Each number is 500 + 50 x the weight over the matrix's rms, rounded and kept within 0 to 999. Layers, rows and columns count from 0. Numbers have three digits each.

# down: layer 6 MLP down (transposed), 1920x576, rms 0.0165, rows 432-463, columns 432-575
# gate: layer 6 MLP gate, 1920x576, rms 0.0482, rows 433-463, columns 432-575
# up: layer 6 MLP up, 1920x576, rms 0.0493, rows 433-463, columns 432-575
down432:479505414548559529477470515567555527546474468423468528465504568463558492489511526505564541541457450503479518538446479529533434471516512485620582424550398626460555494482505473525573517462501501460561446530523513475485423559560441446507584462465489435484532502466446520501494480512632450510491531522527626476529489547418479576561584534540469485594498525520501426546557444423519526555496504526471490546492478521482475574603550425432510
gate433:516525508575585531482500533536432501513529464445469633630549503559555528508489540537525472525456469518619451523495611504415470590501530448453533429540511453551521500564466532551461503484476477551485497549456520542586489455459359518469478532549438507638393537507508492516448487518488449417459486499450484498499500553507492559468445450453412370537534537511545554387490545463571490509499514481488573444581529430561424457582504552566546
up433:483525521442440461515421475553488526556580445394531588511535547520437519607432513584532448541534518521548475503482441521579507554460496599562464453585477511537464513529450543451477523469496552484439472562462558467508492498459537522481410519412498529540416472505533484496641528465408487457535491508536505598525465623474522584434573476480535529571510479530511456407453490669540504472498441525512466492507590450504494508542457466449529
down433:444583547509480561539618503483510561429472505504583479441377523439515516455517476529531503468521483466455475496572420563474508471447461598549412512547526462370482552457521528475517510471525451522412481533517491587550569499568532491482528473523433493506545519528457478400558499596570477508621474401474504376400456373529455484534527498561511559506562585408521480546493548480520559532455537571516456496481523556481422578489574577517433
gate434:586442472471493402462442484448493519493525443511545482492481432488481596487508575469542469483527493429446537483498531449584511338519604608524456495554513560405472469476482414525483520409470396507514537470411517520612446550522440497475462432511518601604547476444482449524583454391524428524496536440500499456484464454482499420606493543555547404524600405460530492423546602521529527481370512541497453513546512480507490418430519485574511
up434:570549507511486536400485508458551601488421455466587515498518487531481462436462506489443522486606499444469459484478548501592523454524481464503413519513471542532446488514473530541540606463548484465471442347533549561562597539437466505529486430498493552531551460446484571471526496492500511473599504498600536577497462455469467538449528540383505479554486428563439369494532449580580533537503376433420521504415467424514467448428486531504434
down434:522633450423479430540531417458497500533492493400517408484444535541447514486439539511496569541497467490446556485461448539504547458452490504397564494516506538537523438441474496551470488503527508391475622477478511511489457442488484502534489486571503570455513483485556505484535495385438480585504524561558558477521536528506485479594460505468388478502574468462378440556494467481509564465578500489530464524482493483566499476521497568475548
gate435:578484500531489457476508543480498494636477388493456555541503519480548511462500523599490511518511539524488504515546547400412497541478500537527545476492486437468446488418384453438563515533494617569461410587483555596481481501507485407568532569538573529467521516534415537466665478552516549583395402472571501470493479468494545578365514539557493492543547494480401440478484576504460536502526566481486462508494516556532534479486622519469507
up435:453514479489472541515422564462519426574497461476580550494534512541490508458533492546382489509473579580434565510433484515562470457426640529535410492498461484479469445454449513510467479537526552547492469530460473523535510597434502506521548503512632533429422558516466520529547471483446628564506465523432586446465510433557449551332480471516443450422431481426552479555422607523504572588515491476517533596548537508487457467463544507539445
down435:453464433435547534523453530624431530381523460573509520514457533466477526515544433485425453517530532501505487487440512497477564381474486474494476515460483470502573410531498594493413561579469484439447504425483472409485528498493493509577525406398516549448459562493477510494517450451631560491494488593470498513461509541563513513565559470551470452499463513571582458455464500510408490452505532539440475526501632577528492421492486466466476
gate436:555542526526550406535482510479439489483571476497476503582564459464445484454442514539539455558486477540532542398439430494451510537543435511559486455471472496593497485511631520453536522473512474547538537477443424556516583477494484483473539493432540490421574486455542530476526523530542555593475498568546406489509468470350513575402461534469566573597392494578443433518536547420511452491464402493501398496534556439493538545414439478403476
up436:504526545401553533517522556424616540558509516555543555539546541450547488441509519479480525459457454470425534527528582519511541539498501529521459431445493500477547558559397475482528470522554486487459514523550480564549482456521535515461505489543455503425482523558537520525518452452482533536549442496575443391500398480422518543408503500447500562593480529513493551425524555444499515448547476520465534564507538467456548546436524450465454
down436:511453526453488466537564456462511488458512586550483543499532497518475551414456489453555436486567515548520558416540456485421543444528529545487431448484450467403496494481463486549512463465551534479599577486418467522509453479456510521432470413528486443364440472441540495545469607467562528608483510510455394525437493397468427555490466480511495565522340529604445456494582510470520541560591499522505457445431442512540449476557597453523503
gate437:460393524562510453518475563454485514457509476449559452430493489444469523526515536472475457545539490565513583532489464573491577478550570472563482529506515428504495460490555521577491517496531534542495541522477527473535549516490482544479593510485445451481515485445481506498395575466515524406503565483481618516469462564507509456461515502479446444539505523519462492519573457464609385466485543470564442543504527610490524459505459471512392
up437:451480492514501516549514476438493518492456506458473479454512505546547518494508496512518486496528578503497474500522542455511414543498544524428444456511502492509515517499504430482510458561617527460537540566504445558465513501504455475452457535575469476489514594541469534484512548489438468565521432560408390465438502430538488414540501443470487418500491474575561523480502501482590595460479453490616444446487527434609411480587529498450523
down437:451475579433502614482432535554635503467536466603510511468442477445452451485502449449549604504484480512515512502464484508459483550507493490462557518540470490507441581517456568571455436526451483558418616517506456462397455553562542474519469560422520463460426504530523515450566475534454437455521574521545546458434535446548619594482542500559541521515453473568491480569444552425510463491560431389475504577530618515528403469496469510466535
gate438:440519587524519466544472447410488474535508530506581525590380539485537549524572473512474590522496589548508490479472529460542517494576481570513451539548454548471430356506546425564451568504481558431441496523595469461474512516456471435420572569564518493486509454499495453497514589537436529506485477475533504464576592480519460478458492583549476447626529478486510391580539406434438396518620533403419515474484521468451431458529528547559523
up438:461576421510510502526516429393481525528503478503446478510513526457493456548498441553570458535474438474457482514536530485529519544483472517575513564554518464472530526556505517499555466498488493442550581495515464416420513529560439559501485472448408460538532570475498586536403447441492495476488530481524519500586516460453461511548525501417529611507500492442436437485488520465488560538439533439442511465650433466591533539504554459551555
down438:514471517506454536396551549505595570501512492455536444460512462475535404515593434525567507510537504511435463579518528473491408563482446565509461469489542500472484433584524523531477526482479482501487567481496513523505437552527506497496520491461459550545541471490423468531512570542414478509482487462531476479471473516410427453486559478522527494617435570490521465506500492494515598530456559474413516555550434428536436509557588545551486
gate439:478457512534498448542585478536504393510485507472557459502454409519487414465508499524487565503420466531500490504401508458505481497515495496505534424526489490455549457457473524418495537582509547455480523515507410535497442502510536573526494523547506468425592538560441509520513473432517561548383412602516489471539528473610556400509462475449426505521602412492528477570351528522521488538498449475550379558422488453425476499513464485427447
up439:517424437482587566501456562544542581581501540397507504657432461488436438563513442559487427581437511502498488587610439489446494479498518490547471474491461459580432495471492507544423450520469488529502476439545519511457616460480465543519525549497621635579453521471474501478588477440515448434462520505469440615561505623518482542513437518477551529554421550495438468538510442562548485418509483446567565501451445539612479564447451498530495
down439:457463571471507549429446459545469548482494482506467448493503535457582532499545540497555446511495539510512482476544430482521374471478535483463495488514478579417489523522414547495470467511509628494460501569445482493509467490496502484492476574508491494480476440480490472563528528445440512562598446512474507499488445552574425554471533505430473498425458464492478467524536452423536490444639508524474517538481539497538518429505509498564434
gate440:492487457507496428492514508460474478456515510533465570486554531546530615571580521501459518489537436545618497523468603457430436426467524499545473449545536547481449431514474530559478528514483423377513544550454570515530457534529448437538495493463520526517535511524566505545451568551506580478518451420477506532553410521541494500545479520485459452464553501485466489530509459428519400489499513540497558492454493474521447569513424532536483
up440:502519456468504514511532555421493496491520417404543504522532609506438572495520494521514554520442507492543455522508541593449530567449448483552522499541464383516430526452462506444462424477556502616380494393440457527515460583581517518520494573474478487550480387407385427500517468453434465511601487553538470563485516492467529527511459527448519530537470559478508607502499456459590553476564524560431529518641478485590469493489510470409507
down440:519605455439391507464417470428553490517453462438491435508453457455536510538546494454514477473580482494462483468492584520555476498505408577599551612472533557486539560488529538438558408477547493417514471502451469522500581487476487504517433471539493475611568543480584508426412480530445506498545525532510511507539489422553599485478510532445464438477499419490538518448513435478545467420503588568577486457492423499412603482482508546451443
gate441:501578450535529545541532390489500478421470535521490549616460511559477632489430538462519427537518544479461507404547512439585451487486447441466545528470545513423441425529426473504513451491500499497497473567462447448493559481510450546535423559430529436563457470547409539504497485437481498554438458548517535420461442491527546446449476523505482628574483573544468561515433486495506475553498440482520515498561515587526418494497491518487544
up441:463502549433563533535491479524479539555468522466485452544442503451409472487543488539477574474439495524458444560492492548489555496550469486439483579527486500456525456499493532497546501474469556471557494463531534487435513505406500423532530492568512455563488439431510398482396418451511447455525541557453561459513389579445533491507509533510528486476504494517504625444491672406542451530398521448433490442521495456547526461478497427436512
down441:611511504508484428398437465467436509482539560539454532467447583437526547451531439519555506466523554455566389449439523442530507482457488557576422513549501462499554543484501505534542544458523488514594484448500566537542461500496571443472459542597523447424496544418517533544515540502485538585502485506453554542497533592520480511593474495504485613534381434462526458468481467491501472512439555490552459464533462522498470489528485472551526
gate442:363532590456583359526524505503373552490503435512443540535486421498488411451494475565470511541480536512465455570430467568479390513515488519558426533493444538517413512385557487565404447546559543515450511435526492488487490587473412560485550437446472555544452575534462480446455578407524461509505549493485481555410561479487470448455505467547375538533548510569449480549504490372555542514391531487521423521494485519513562461485496536402561
up442:468390589428588523559563443525478553552501500511489530490482459593420518467440497485523551483486543476508579533523528560429448412428466462529501429549599535493481431520366463452444474537476469449471491490533515583578483532458437511532545470521541472441454490526593467381421513420484441509428495482547502504534532518451537414585471480497518514449428522482547500452548550447598450523471539492457508488518489555534489501448556533385489
down442:489605551474524423566510504526456422532512482585476526530442463468490474509546614472541528451516483521565512587460521454449473509514499418433446470486493556545544441441407494507437439564436538491477520497541465498445457522529449510521490482447509495444543489556525520567550535553504531524494529512495498541457559590508531437479510494514492498520493601495436530489398558494467501562482548552494465468556480513499549492486425486445514
gate443:405533531510565438459508534430537582515549458541527540408621632576443453432552469553442511467483421471492547474432442580542467442547487607490527564482510485461461505327481482444510558504476478530563504545465534428462429543502465507541547425446374436501547566570475512512438503475595443487410464434407466516595410387544494503519437538521416509484569517435490577587507581547532530562507497515624477505600408469515567320443588576544562
up443:498559429588491564508480495576561467511466483489501442493420573545457535453505583501589516565436538458530483595533427495519573664403526509536425510481518492574466603567465510587530496535462446476527605394535506497494660519545484525455453481556544420493500546550416442493419452554426477644473530576526549459517623534571547503437537512476485577468431518532497433413546575496535507471526513494416543470500548458519378430551460466548469
down443:499483558421501465526467441428609560536589426517513646482502511547498448520545571496470451547434513521466473419567542652593467501570570605497386509436504507572423475395524563527513598460508485487523412516453492555483486518447484536487550435473392476542517494471460549540540488555544534424503487382484473489460466473501520506584470397475590461477589524484558581552536461519538509518515413480543489559540553546465531500494574386524517
gate444:505457433563513512468594513500507455514577509429522498586461423438432488487460578588440541483572422546461391468546542474489568451474523499500569460518450523501503483512495452510497549412486525495456461483482520550496520512467495444455517470523440479469585565411431473572529520490411478536501621536531455477465517504483502530475466442527457469536494428476486469490439587565445548486569357499549516473497559491452474467538435545531472
up444:487504524537501508462512518472573451482472519544505474415526529570543538531470514475533436544416444566523522479528555602430521470510576474475516443565547506571500417449554547467436411544478574553521575500469473460469541495409464514566516537508394512577496540535567522492518465538523562522533485541477424457493491487586455565514497460479513455461503549508548396493555474483527484477529574492514487429523433431535524422483510442492522
down444:448514433491511427449501526425437498530415493496480519501493549591541599477497529495530507538561519526455529536485481489535509390484410463512460524503510444512532517451466469547560499484421550384573495480466475443473587592547486503554483437540490526469481461434498421515423542538561484412532462508424511507533507456531471536443518547460449501424493479488476541469533488477524483556443487448435544516552490487545578405448599495446539
gate445:563566427553520480481403560455495567526559517441466527507522533406489531477555490574524528513570441463518484525423406457550521510601474496509472476463570515458551482611420513531428465490489591520498512496490472497469491444454446471453463552531476511581492529522536407412489431433486572515440472547450569512500575555485631418317538474522509458486486462518484598453533502462464504476522472491482483545472457588592572408448485479453398
up445:549558486493448480463475438401437545513526515482464470499537519568481495508478412530491522523592503520486542523442350484557558466512478543586541583569469484454479465545545438504471552470411563467548490530501467500479530569493531530583497515597455433443532476456476472480454395485567479516603555489466544506376513399495519520425438548480454589556476483639456444430411488538466535529432473449377532491557454543546512616542520508518469
down445:521557497472461444625487396591483495438507469447477446536522546430521630515518512454465523517473527424493397446500541527503540531414445428438442473539487469433404446514524501500483511543550567481451495539479502599419473439515409514445527617496524539539549397443472437527580516556424483482424476484424534508531522467489514551488563432499442505386548418537475511457484423549450545512384476440462558428553475486419446469483531489562525
gate446:482499626586403532462542521566493597479505529435467424430453499560510524533538413527501500477519478442546567524493465391486462481487544414483500474477466457458508603543480502460409580410497545489484459514440392381477534494420530550486565466417508516463543513425473631399512485506427483516443463486449529462455550465467448461518508482463460419499565402507445445489450560535508488497481445445493484489493567508506486470488446609582538
up446:418503613506540438503523445441418543434571558487441402602537475499517606517487455476470575458553405483552449598571411473619490416465461516456476489488605532470523554565557548458516488468451489517565466540412518397496454473483453608511513540476442602478523557460543454537406501526525529486530536448630413509477475474445381471502540526457463516499555490472473493456531542486592440563513443481482495513425553496403481523478557567575583
down446:484467449529486541492442431531505475467494526457455505569490454497507504537537492522346525549508566419574498470500509534571557515402531453457518453441511550588522555580520586522430611574537481546487474457553540476542482562513486554530524550518514391551528496451388505504507415531434558425518483460526509551507373465392463531532471396531510454547505480476547522440532559431528482518457469493517478503435517512446491481517492506541559
gate447:566487461562533561580493504485506461612483511437459524398550515428449489544456487508429442518521521501539520487533511402577482513382544528538504503464434603552511493477483437520429559524451480550484490424545506528487444493526487473484413524456552511517470510584520519464479572501567459535501435612434438577530479551588441429592470492553565434539488524570491450504453457430529393524452494545523560529521487492466479487521458431526548
up447:495467539372556478533506517521506494511437540573523468439457559418442548507491507430449497475570475479511474543491560469474501445432500589526462485429460554513549497527503467518501555468490451577521514510467455476541474557501560456523495480517471505483514480587500557410465496506547509523591455471487473530460487504486465433570473467490525516529435459548493469489487498379574463504449538563466401431500495468527422495363421509541531
down447:379453410550465507425446492589441515475578498526394360512505466470474430506483496596484508391503455415457422554501449460475456481508554514442527504457534558568442454491485523469517536521405486459639537530465455451474496555483526527502458493495545488515525481415453480530562600520501437449499536508510564474454504524509441544539518485548435554524466429404508523558446554563468525425613436540473468552509536498496489554574534496486481
gate448:447475508480469568507529534538510491487451557445582502551504499520468483490483598474541463540459493471511447580514564452549591427601464497439435562419442543596493522435442571546535533416527486482484489480496510467511451607500499508452486491435441498366558465528520566504486361510567446516539533500509554458448520368639572464477546498397476438464508442535453572473556431543519494456517520491550486498531450449587437435443389421512517
up448:519513488525614543511514431445454488482442538500497453424514456395484453443565439459553505504478584446541544450521458496487508538532522584552485485488452504349474571520404495545510535553502551547429417535423485570507487491521571549475523572455567485495582482516562579534400422476498517465545550447476481500529507511428445476564430498486420511588533577464578614484496432463522440495539447520470498533497493483477448554493489469525402
down448:515496602492530556550537475499425509425600538447515504583439497548489482479503464459551530446469541540483455491520526536472452538519493577613464465418508477629465465587624539566409464474506424509574547477512537457465479452442504534448543613561559533470565479487492571512510499549491507525532452584424521586552520528504499485617484495469509477431557471552463511460406516452415466569540578401598492468472507367477476629527502500630547
gate449:509414555555470411489485557480489444463548549447498430507382551559481456511510513526466554453461443469569509477491430443474523536557449560476436517618459632577474505495529542536472493509489509501508450464493522470492542529605571474540402489530531452497445478465512549557498478478538604540533437535571568559462460465535465423508463495534516582496502507538523489456544465477507504517475601487438535437499485514535421466516514496525455
up449:509437450544526560445548493465436579496465657514502495422574553471486585515525480453542450483572625580488412610537517541453551441475462411508542485400462475526507517553578493477425492531565494607502410608504476471432526481599463559440488512486506515533532547484448488484526513445457451506490496552525499522470452502566535531544508592555492464505542563536502455458569520510506429432509500458587452511441528538452577516439463584479552
down449:524452536532490442522518551556544497536465544518538510525544500504481507477464497510433508460565484557525458449486463440520499483519518489516588475498516470405492390567440564462526476561566406472603501506455546435540461434456573403496487446472496488516506424472469513563372551552495515530561449541457504509471549499540438469456513474612575614514473521422496485488413506490390527507470558541465549531579465454456511490531533522420452
gate450:506536433494512426582486440516487557465522478511539510579503533547515447481555488507478488568470499506531467548485441568606516560429564530509493491463515529516535466532433404441483498533435509454501595454508595524543499427529552554469450497586488488538574460432460436611438546455521529581502481508448515427404451534444573608464471421475593411432500425550411514520448377534555443472564490455501512468594552553504512485402495457463456
up450:420525488471463377480452475493474505472514454527521392511638509524423490435541467464620444521512564530489415528500378531513533458558453477453518493539517559538511495618471504503520559508511504525509454496512498543466548469404572511393515517495503384564537545499443518560552608467546566424562544512557587485518438466559486514531510537423538374467459445628517544412572439524547532447497530499468445620450507511460543431485535593553466
down450:429474498468534483548592518497537484402585478520584511578539526518482450503522503412553497532502638456597499531514374503464473532520552497465465447476531472540489474559467515574479424511426532454433485517501499451401514508487595550485472427537501445545547592475532510508514460529487570471449586504537594598492517547494450564517460507498504431488570492502512478487492440480519415514475493516485595469471487505524485511458445482495463
gate451:542599475424515466441434464545461485571507444449593413588526566490531499445535551550559553624418545536499487507605472527397534463462553521429527563427556421499510429434457473488528455457560429460515647493534510517497453445492485653469485502458525508562492539527563595460498435503474407505553478498492478576470486449528548413541481493448444531474464494509497590509517477451459406480543485521500519478457408476433590542530479503475482
up451:409505478440540537449442523523528457442499490427550507475452431509517411444564485597522490547478481518476527438521600485521492444399523469562579455463482472533477534558530431571517529423477499466501506523416449464467459527490542531432505459482480475483441478604610545506517467518432601486438528486477494526502422516455434551473542430582438512448478472543556485441489461488548482521580604604493499397471404470511458545528492450543404
down451:563460476546496550517566532473504429484470501557400545528517523434510506531543490546465427467561405476532549481357523412464455491593495498543485487495480349520503558637487586442572462526435503470526437527546506494523437551518505368466424567584489536461507497532423461495611537514540595415517530530452578496523506570530474465554499502442481500463527548532484444522422472499486442495487573569395445540472567523511498521514464523563442
gate452:530585515617507526634487484413444565470552487450556513493491486468583508557515550487498542563475552481492516475513475568511586477556453532539433667517568448474488468494453541421523480470543404424426552519500483420534402447429525559471567514498512480477430535536568517580437479530426556411428457521523516553460552437448542444496704524569532520583508477510454464462502373575406488531408506404430491545480381462448534465512472486457483
up452:488579518462490503454501545497530439574384525580490433471537450531516518474454508389585495479441495548497466525484518490490503523520441430458623440573517445531516527563405526431462435517487516527488504525518420431468531544483514461503528452510575496430555477473574517453480494374550493497571406572589506529512471470469582468481366473437501547508450414464477552454489556561506484466509481506555504453562500506512558517515587522486422
down452:597509561593455486496525522460614526491442606526493486582510462485503552505481487489439526493517454540388389466422485501482495435543515592381566426397481476376405504594475571492500505614476475444497491468495461585587569484485480452505536523455509387449574554611472574466542579561550519471443545593529434477490513509478515514544457490488498536617547436494511510420507549461592545427517523522472500450647595550644576453455442468455590
gate453:412416463554505485546538586459487500477509501510495517431470564523428505552506545583428499502472492465512486521489561442524515481443504514496482452459569521483488526471513450524492448585539524431542480475483433448484466531492448545506400584494522477529499473503515526545508462487491542513590373490545369460542476514483491560515439455483553538502558497570485523508563527510577476577422652541488479445538419497529567524491553589554522
up453:459473551478504514446522485474529459621438551430494494437457472495399396475441459507607521518594512540533594438563505505429459560414442552430564588433409526499540452493441446491427568425456532528537519510521512486560504590567496554549514527534518466494479638449531506451488559535498436447425456395446553490482521532478515509546520484438446477551538561316506513444573353553424473476553419408561501536546489405447543590533523533447459
down453:600456494454492487461510453488555517531499503477400505521522492525544449457499390487482474586520498542525438418528443587505401404547477485468561476518466484611435489458465476510461446550540495461521475439598561475561381447508461545466492515515482515526529515584451446517573533558488514531455475479421505525434475578477535420556637471520496544536481476565529469464411527501508430449453428474512520527480513530527488454477416421506504
gate454:483418562491465532525533592507514499474509586471498466470458473536537513562482478508483596506418521500527574493478464510377401480495460438473384462582559484461546528513525456560575478546492508406496490561466522522594492410446572469480499473448467553517503492505521466439505470470555513501420609462479431514599596504469542473493458571487517599514534506510481461369561497600479490544556488486577486496442498477469529489525561453583548
up454:540472515525546523468525558605448523466501485588510387494516526407486456464518539493464525525579468444404499556442543487439558487464495414541557470455445500467560432539557435526478498552464504417528589484524431546458519509559522527509499566544557424526509500461507418497576434547487454509483485434553553432512514492510531434501435507441438459535492467502584471570554477473504562448462458619500489491515485493549572522536451522489540
down454:402508525431457516536541534406502461506579513465455539528508471465532451483538436562428464504487492480494487525499454553426500414497554504502473504557479461515597616512416581434605423494476498476436548546532447503505507444473440482506494499499578486464419443458475394455433547544535513464482465403437485488553619430477581540513383575496553518473423502463540564452415522431579486518454517597483402520452401500473416558404487475620535
gate455:504541417449421549428536548458568518456544480587517431475580446469488493522542545503470559491550601435555545549504511532392466512476427540562523565538535496488499514543500519465487399560488555495532514523500513529535496466481500451562471499471459520501523434546430532489517497617535592442493502519419426503528509593538471540527455561404550526466539526472469429474465429546507479471455540464528537587472565507456439423416472481551466
up455:526461474534444456566459496480462358482461467536489442540527535523497456453555507485515590488513481486486587545557492499564498508509507422518438497443441540442565491591489593531530518562570475452423479439506586457513487482429542584461473491531531435492456466440491461430418497495425467530548485527549562485551503450498521429506489523485444424493420462501530468486477437510541455544515548488558456475518429477499595493590463524488489
down455:457530553527520521512533478615542549569542603449481514545529401537440470546484530527464408420463554537485520509451514556503520597541532499571470565514591479516508450449525490542433489411488495590529504495508568482461493519608504464435567554537522568514508549523582495532470577447476441552550510507459516502461590529449623479459549546436554439493439536508484494485541544399496491447500470543588459518533394523488550580428628504458534
gate456:565472469497561495481555501436426443547496621547558571503500484450577546527521595508498446482472475551486518495468523454589490412515447575513568533503555502480444566459572512497531485450493423532507460471561474422607593488478467573385564540468520481482515450511502567468537546505539545533496490494512497552472490547512557541473391477504547623584455541490549544495536619550461450491455541515464599497524511495475442388533539456539533
up456:553487406572413478507491593541443464565480535454461437536503496409461468517515543460453523569517452579528472578502465477507530591513496456473504419436482490416571471548551452532536509449489479575525497452448546402439479489436495534552548597507534463470490492536460442380507480525450549584547494545503473421424549582439499515534489557503511444507522565505482435511522519417428459540484568482542465506537516429510547531441492545506471
down456:500371434546516388454545541440454601554498455506457484540452542571474563515530508507506529529433479562550450550509569555500545592545482490578522547439360462517573442509470492508495484503493438475567502506522483468490420491515479579411476467602518422545464580495508518419556445512457444507558497446497536423451490611514468444482474551544453525546484517532463449474456438505512547435559503478488496443459529480547455453497429514492528
gate457:556471503474469521464450486485497420545496578580557539409523549476546506562512491437480493481573490346502507526534499462500517406452520524430478516493469446402491564466469530512490572532492491503410544422506563567543417474399402415486430512506498554503495578521522526458506466436507403493559425485409441563469545521488483594530446526468493446480518513525410460537501564438472438435449389465464544446483532469640541505469517495513465
up457:535550415504545516549474489512628527526556516431485596460602442470514469551453473468523496512587518474497471479428568539461561449550456540551508421583462504595597549467498468487559413435493493557482420508383460451473516478461517585539463528513517406522477422553560544537478522497489487475455556413414427524539531387371565530519517456481497479492451489524451539479527459591431525474468555502480496573480471569435513560558491438433515
down457:472519443454591453475529441493496430526360430523481493476591361558458489550442506453451440571401456514549482446431465497580442556446534584541494525596531496588471590544504538515365496501470482534512503518540407491485493497515464408497495472533485417502579578531489484515521486574438450474528551642552488587530489482489403496524560479454572455578441573530522517526475554539424497522441538478551460464535577567512579489554579490447491
gate458:519525438509492556487511557533508494494499564544439551513547485518462563450423476479478517499500515437507475534603523525483506435670490467502378462478477465567587567436533434473555446545466413463566537456476452434543488558453505522532482556528443562505563501438437451510522466530566493528461417443414479539520415541486523488466542525438610521525512517486460459516466561497576449449568534522521505472570485484413499487591438662520513
up458:440477492623448489557556556457490536488482472507550534531532539480559499543464447578502503541584498488514555494501416519549514435510466534563537479505568509451461481584517461524596619554424492479552580500465526425525517482521593561521539463488506505508466617611458485479578516453426533540573507506525515455470481545426535610513451485477471514498456391596440433503452429512415484529487533522432504518481505529448496514479498518461572
down458:383451442499520517662505530556541544613511543527381586573467422411558518494503495475453576496511497531532516529562480462574489437529462503506530478591541441564526470540517485478422553535511462516461491549582524471584479407437459477481441512545462576524547451566535524451460592500628433530494516438556423498488496525448471595573485535475580431402458512539457494504490549428544466536541475559494498681549491453527512441479406524533532
gate459:496526546685491495545464452484465510526519494502534507477566421536502425483493533472458452465498356414552528578424532440475494545514504538521531505568519399454499462489473447459527524527566533485491533463555467568383488541515449443419508533468485494646454482499436486549439481439472518555477527582578498450470493477531518453502584514444494479461421510471523500518541546489533478495456506523536480493551469535453520438479426439474609
up459:464572568572493468444436591457434511476583479521524434453421546407546456484510429523512513493561543475437477492514514473460460390483511535401448430495486461525473584487576433496422520551446478564472467518525503479580615519426560530513481524503483528494542510398440531463626440457510450477387506525502527467500595503535446561508530529468511556506512576445548490491532552584475459443428472523468431481479535520523402523473536567560491
down459:410554498526577561498588533525472472455475505443496579570484456430493544451468553486463412537458603552404431532523525536481484441524569496541423465543462534588530497506582410471418435494470556551551493479469521461499514460564521528483521567418588493467523495513467478496513468533426577440485456529516451485523574389481523440552452502485516457510511554431506544460541437560522533399583564511514525563595461441496552528439530483508397
gate460:551508567536480561543486448469533542473510388481576443383547528538615476483514443462406547544503474520598556546446624490553461561535534539534507454497472499469405419499492493515534489503486490457504536528496419440552476549438526462521589502496481475522554449500484545528512568498483520573391551475549439493388415495510545470541552462585575416412453507458447472520478489547538476434479560483442457483474546457482478585502474542511484
up460:507492583568484467497446494485380552545531567513444526432479519483541503506529550452503568496539572455501428531440543500483578478534471398408456405484476589484530506420525484499583498505510522595505504571501501449434522491551463448516482454421521517535530395507479585425431506510529462586498473467509490481431547607418433490472453460424479481544518467516546533463477364422538482550532501541553446588512436433506435564477546420481458
down460:452535579581437440482405583460461445470563446545546513535512480579411524588443556511498600520493500475439537547512454551544426547433397460530484494503535567465463557472594521546485435446577481545495491519512465433471493461486517430565554506499463529449422413620466520478468560410520513569452518501452557486432504590479519453478508522538520506538562538502582547495598561556551473557458480487449589576515454571493514487559491441479510
gate461:452473553525453542445445466513566541511518493501491522420559462525534585446289537397486491488447542507470534425517435469511495556511487489567390508534558530510553447430503547543498450481540610473522545522537542544471596487548449494493491525540462472435437433499523469439484591489547615519515462576475439516502517473569494443510514538446493564459522453503434540481564532484490524522516551501512461532509496544556510497488589458419472
up461:502558524546465478530546581412492503505450395429507592511518465530529579504538457481525507422478544441472467508540524444416484488464471537492508519556623514466507565526471435582513476498485455486499521612547543499443505544521515551486536468483444527455457480484609464516530529471537411500494453432568498483558442460525518496492519478440514613510519461471601533506480609443486512516569560464532524563431536506492519483465459544498480
down461:499543438485400456500524448505519559624606522457462556457490482601527560492464481522510469444469473555485535528542487509463539558480522565489524503565588499519548554456471531539454361532492462498599584512438575481434539520443398519561478501535508583487468437522437516532526548459475435521594508490559374515378461520455566519563516519430542552634495451508499548483557475524526528519458507571491538430390489453515429536430512436432534
gate462:620445481405433469535380486462479523540489443491446390553560516470468501516510566538519445503537568521574608499487471568573516471484507459511533449577461498502543446592467470519476456462419534476462562481491543472453459570446484478500521491483435469473517540440492513497512506516543558464522500477444516561426488455522532520508567507521490492431416491521607447501434452509490481486474503477569392473519459475455527436495489523560513
up462:560507500541516505544422574509518495436418528564572516475487495516480620490466472416558621572531545488481499474471479425595475422436494516412469500537480390410542530483502546512545558660500439551578520408534559484446505490562581459514468393502432441573562460549468511464499478546589472495516395507491475487584573564395499506507417503478575521510542489512454509517514570510484465562499463474485551573526522513470419455533517452558504
down462:460546503536539529423504564473493475521527492412594450507490566469540615466515586598456439470652485538456514407503496438471539552559534573500487552478520507409492496519545599482516553494576453462465489449545498540531455505495468461470529493556469491475591447522553611493529525511484491489499421473550488360532528476511484454535478560546506546532559518476416537497466564483459542513461560547518546471575506527463603473455580434490419
gate463:500498455501511464489503522542494489545357479520403558478530388526499467496432564515557586423508479428473441517474524557618475393428552486502443500436453533421518469421540472510516554516553503464520506409501440520447567577478531413515456425429525470433503574598565526482529402418505518547519514537502474513431631551565490500484540459510577476581545502454397557447545419448438479508460557456539425495507497445470536506481463447504474
up463:521450564441455491557463518543558436411488491468560582475438493551463568471469480488478532456471474611428590466495524511515539488500502583496551418543426420529477498493515557435501501572450515518576415502527531587540483495547527515557533502627499457447510485526540480457550578436493476530472367401467429390448467547493538535480507477477409420492446580479561481550460446627497503510484436476534500567475474496485539479556524386586485
down463:403504539499422473443520505549414398499470508566532448439428575465405564509467483471446527554446471520563515549542440425471453572570506441468482389526477573501411555505561463487538518463476485463393427512427472418502389530464492589549496524556545436534462553412540469555487475489542508578444418474444568454485565516589440504484542371522462489499563617455432533530503545520459531502431428497554488520555398497463478495497510493567518